{
  "n_layer": 16,
  "d_mlp": 704,
  "norm": "rmsnorm",
  "beta1": 0.95,
  "beta2": 0.99,
  "weight_decay": 0.084,
  "seq_len": 2048
}
Each number is 50 + 12 x the weight over its row's rms, rounded and kept within 0 to 99. Layers, rows and columns count from 0. The size before them is the row's rms in percent of the matrix's.

# layer 4 attention output (transposed), 192x256, rms 0.0825, rows 40-45, columns 0-127
096:52 54 70 45 69 60 43 38 37 40 43 66 60 56 55 55 51 70 52 61 57 67 35 46 41 34 37 43 42 49 50 32 47 60 30 59 36 41 54 49 52 58 44 69 40 61 40 36 65 52 38 53 46 50 75 29 53 54 58 53 46 77 29 41 57 49 34 36 40 40 38 57 47 49 65 35 34 43 37 27 66 42 57 54 55 44 45 59 68 52 49 66 39 57 53 34 39 66 36 51 65 58 64 98 59 77 52 32 41 45 35 38 61 71 43 57 56 66 68 49 42 63 43 42 58 43 52 69
102:48 29 39 57 59 42 55 58 54 63 59 34 78 72 52 39 50 54 67 57 37 68 61 40 43 35 56 58 55 40 66 58 57 56 39 67 68 46 67 39 30 51 60 52 23 36 70 58 56 62 56 49 39 55 59 51 39 30 52 41 61 56 28 31 50 58 67 59 50 67 48 47 69 36 62 51 89 48 71 44 41 51 62 47 39 39 55 40 57 56 52 57 52 38 47 45 39 51 65 42 58 40 38 14 54 52 74 69 39 68 32 61 57 52 37 26 61 47 28 54 47 49 46 39 41 29 45 43
104:45 73 55 50 34 39 48 56 23 29 57 44 48 39 58 50 48 24 64 55 48 48 53 45 63 38 39 33 57 58 32 46 43 47 32 43 47 67 33 61 54 38 40 64 65 70 61 49 42 37 41 46 41 39 47 65 53 75 45 59 47 45 59 54 59 62 56 42 52 43 54 58 38 47 45 44 54 42 52 29 36 43 42 44 88 42 41 50 50 55 67 49 33 55 45 45 39 67 37 47 35 39 77 54 75 76 56 31 62 48 67 37 41 39 40 63 47 31 68 40 47 59 61 46 41 55 44 45
107:46 49 56 51 57 49 38 14 49 63 56 62 65 52 58 53 51 55 43 24 58 40 51 54 42 51 65 62 47 26 52 46 38 60 32 43 40 60 66 47 34 55 43 61 42 50 61 50 47 37 50 42 38 62 51 49 48 43 54 42 51 47 62 50 73 56 63 52 65 31 52 47 63 44 42 42 60 38 56 66 56 33 47 47 31 37 53 58 42 53 46 54 42 44 62 80 39 52 41 61 44 32 34 31 30 51 36 47 59 53 73 42 58 36 39 34 33 35 66 43 40 75 61 60 29 55 51 24
093:46 62 36 47 54 32 55 52 51 52 82 58 65 67 35 21 61 51 71 31 50 28 64 44 43 47 41 48 53 35 54 46 44 52 45 42 29 58 60 49 53 31 40 55 55 42 74 61 35 36 50 58 52 42 55 76 37 61 36 54 51 49 60 55 43 54 79 77 64 55 49 48 64 42 46 47 63 48 57 51 24 43 52 58 52 33 56 45 54 41 40 34 44 47 53 75 33 52 59 57 33 26 46 41 49 29 75 45 54 50 71 50 45 27 43 59 45 59 59 22 47 53 74 38 44 55 47 28
096:33 48 61 58 26 48 41 57 43 67 43 44 37 43 71 52 31 22 55 57 56 55 46 40 60 51 58 44 58 68 62 58 52 51 54 51 52 31 43 53 52 47 66 69 64 30 57 58 41 31 59 48 24 47 33 71 66 52 52 60 53 45 46 72 49 52 60 29 67 56 51 53 18 58 59 63 59 66 53 57 54 44 36 35 68 41 29 48 47 41 44 65 66 31 48 45 70 52 45 39 41 53 49 59 44 41 43 68 47 57 56 63 59 44 63 55 56 48 60 57 73 35 50 51 41 53 55 56
# layer 4 attention value, 192x256, rms 0.0821, rows 41-45, columns 0-127
101:81 52 66 36 33 65 48 45 57 46 48 59 46 34 48 57 57 42 31 51 32 48 63 48 75 32 52 21 61 43 47 46 67 51 35 45 62 48 54 21 54 46 53 57 56 42 46 46 64 52 61 31 45 33 49 40 48 56 41 51 60 78 68 51 62 55 32 22 53 55 70 63 46 64 48 56 65 40 49 42 38 60 42 52 45 51 49 69 53 38 47 55 52 38 81 56 43 51 47 50 53 53 46 45 41 36 31 58 50 56 60 59 54 37 81 83 58 42 53 54 61 59 60 60 55 52 42 42
106:62 53 61 47 56 50 21 60 58 42 27 50 42 51 32 39 51 71 52 43 60 65 35 49 38 53 38 29 50 57 30 35 39 46 34 40 50 53 51 57 67 33 54 27 53 20 78 70 63 30 35 68 68 23 61 35 56 46 55 57 40 49 37 46 52 61 55 45 37 50 61 48 39 60 50 44 46 49 54 45 64 32 52 45 46 53 61 42 38 54 49 74 52 65 34 61 48 50 57 36 60 49 31 51 48 56 58 51 54 46 45 58 50 53 51 52 48 47 45 57 53 55 47 72 46 43 46 61
110:24 64 32 62 55 57 50 47 54 43 29 56 48 50 46 34 44 20 43 60 63 55 52 36 47 48 55 46 55 56 45 49 56 54 53 67 43 44 41 41 54 46 51 42 67 57 39 43 76 67 47 36 35 26 48 39 33 36 54 44 38 49 39 55 39 42 75 61 50 55 50 54 42 71 63 46 50 47 51 50 32 46 62 35 67 52 65 61 43 60 60 41 62 40 46 47 48 52 50 37 58 56 51 50 48 51 43 62 40 63 50 42 63 77 67 56 46 54 54 66 31 50 40 43 49 64 60 64
092:39 54 65 43 61 57 31 37 43 43 25 26 50 24 62 54 59 42 38 44 42 63 53 35 54 52 63 23 66 61 50 46 67 37 30 54 44 31 46 40 44 40 65 55 44 42 27 29 54 54 49 38 49 52 41 20 55 50 41 40 47 59 60 47 69 58 63 57 45 54 54 56 51 72 58 51 33 58 55 37 49 42 43 61 66 56 49 48 62 57 49 45 54 59 47 56 51 59 28 26 67 57 49 51 62 43 56 68 57 59 29 58 71 49 52 34 47 28 55 64 54 51 44 53 64 53 74 64
099:52 37 45 54 51 44 48 59 42 46 42 52 56 52 47 51 47 59 48 68 56 39 47 43 49 47 40 73 43 63 46 48 54 37 51 37 56 59 45 56 59 32 32 35 47 47 59 55 45 46 23 68 65 46 58 44 47 39 56 64 53 30 21 50 67 51 49 46 48 55 53 49 51 61 51 68 35 62 47 62 62 46 38 43 56 41 40 39 44 52 44 70 30 46 57 44 56 45 54 62 47 24 29 50 61 59 56 53 45 59 56 46 50 80 40 28 65 25 58 33 57 59 50 59 52 44 53 34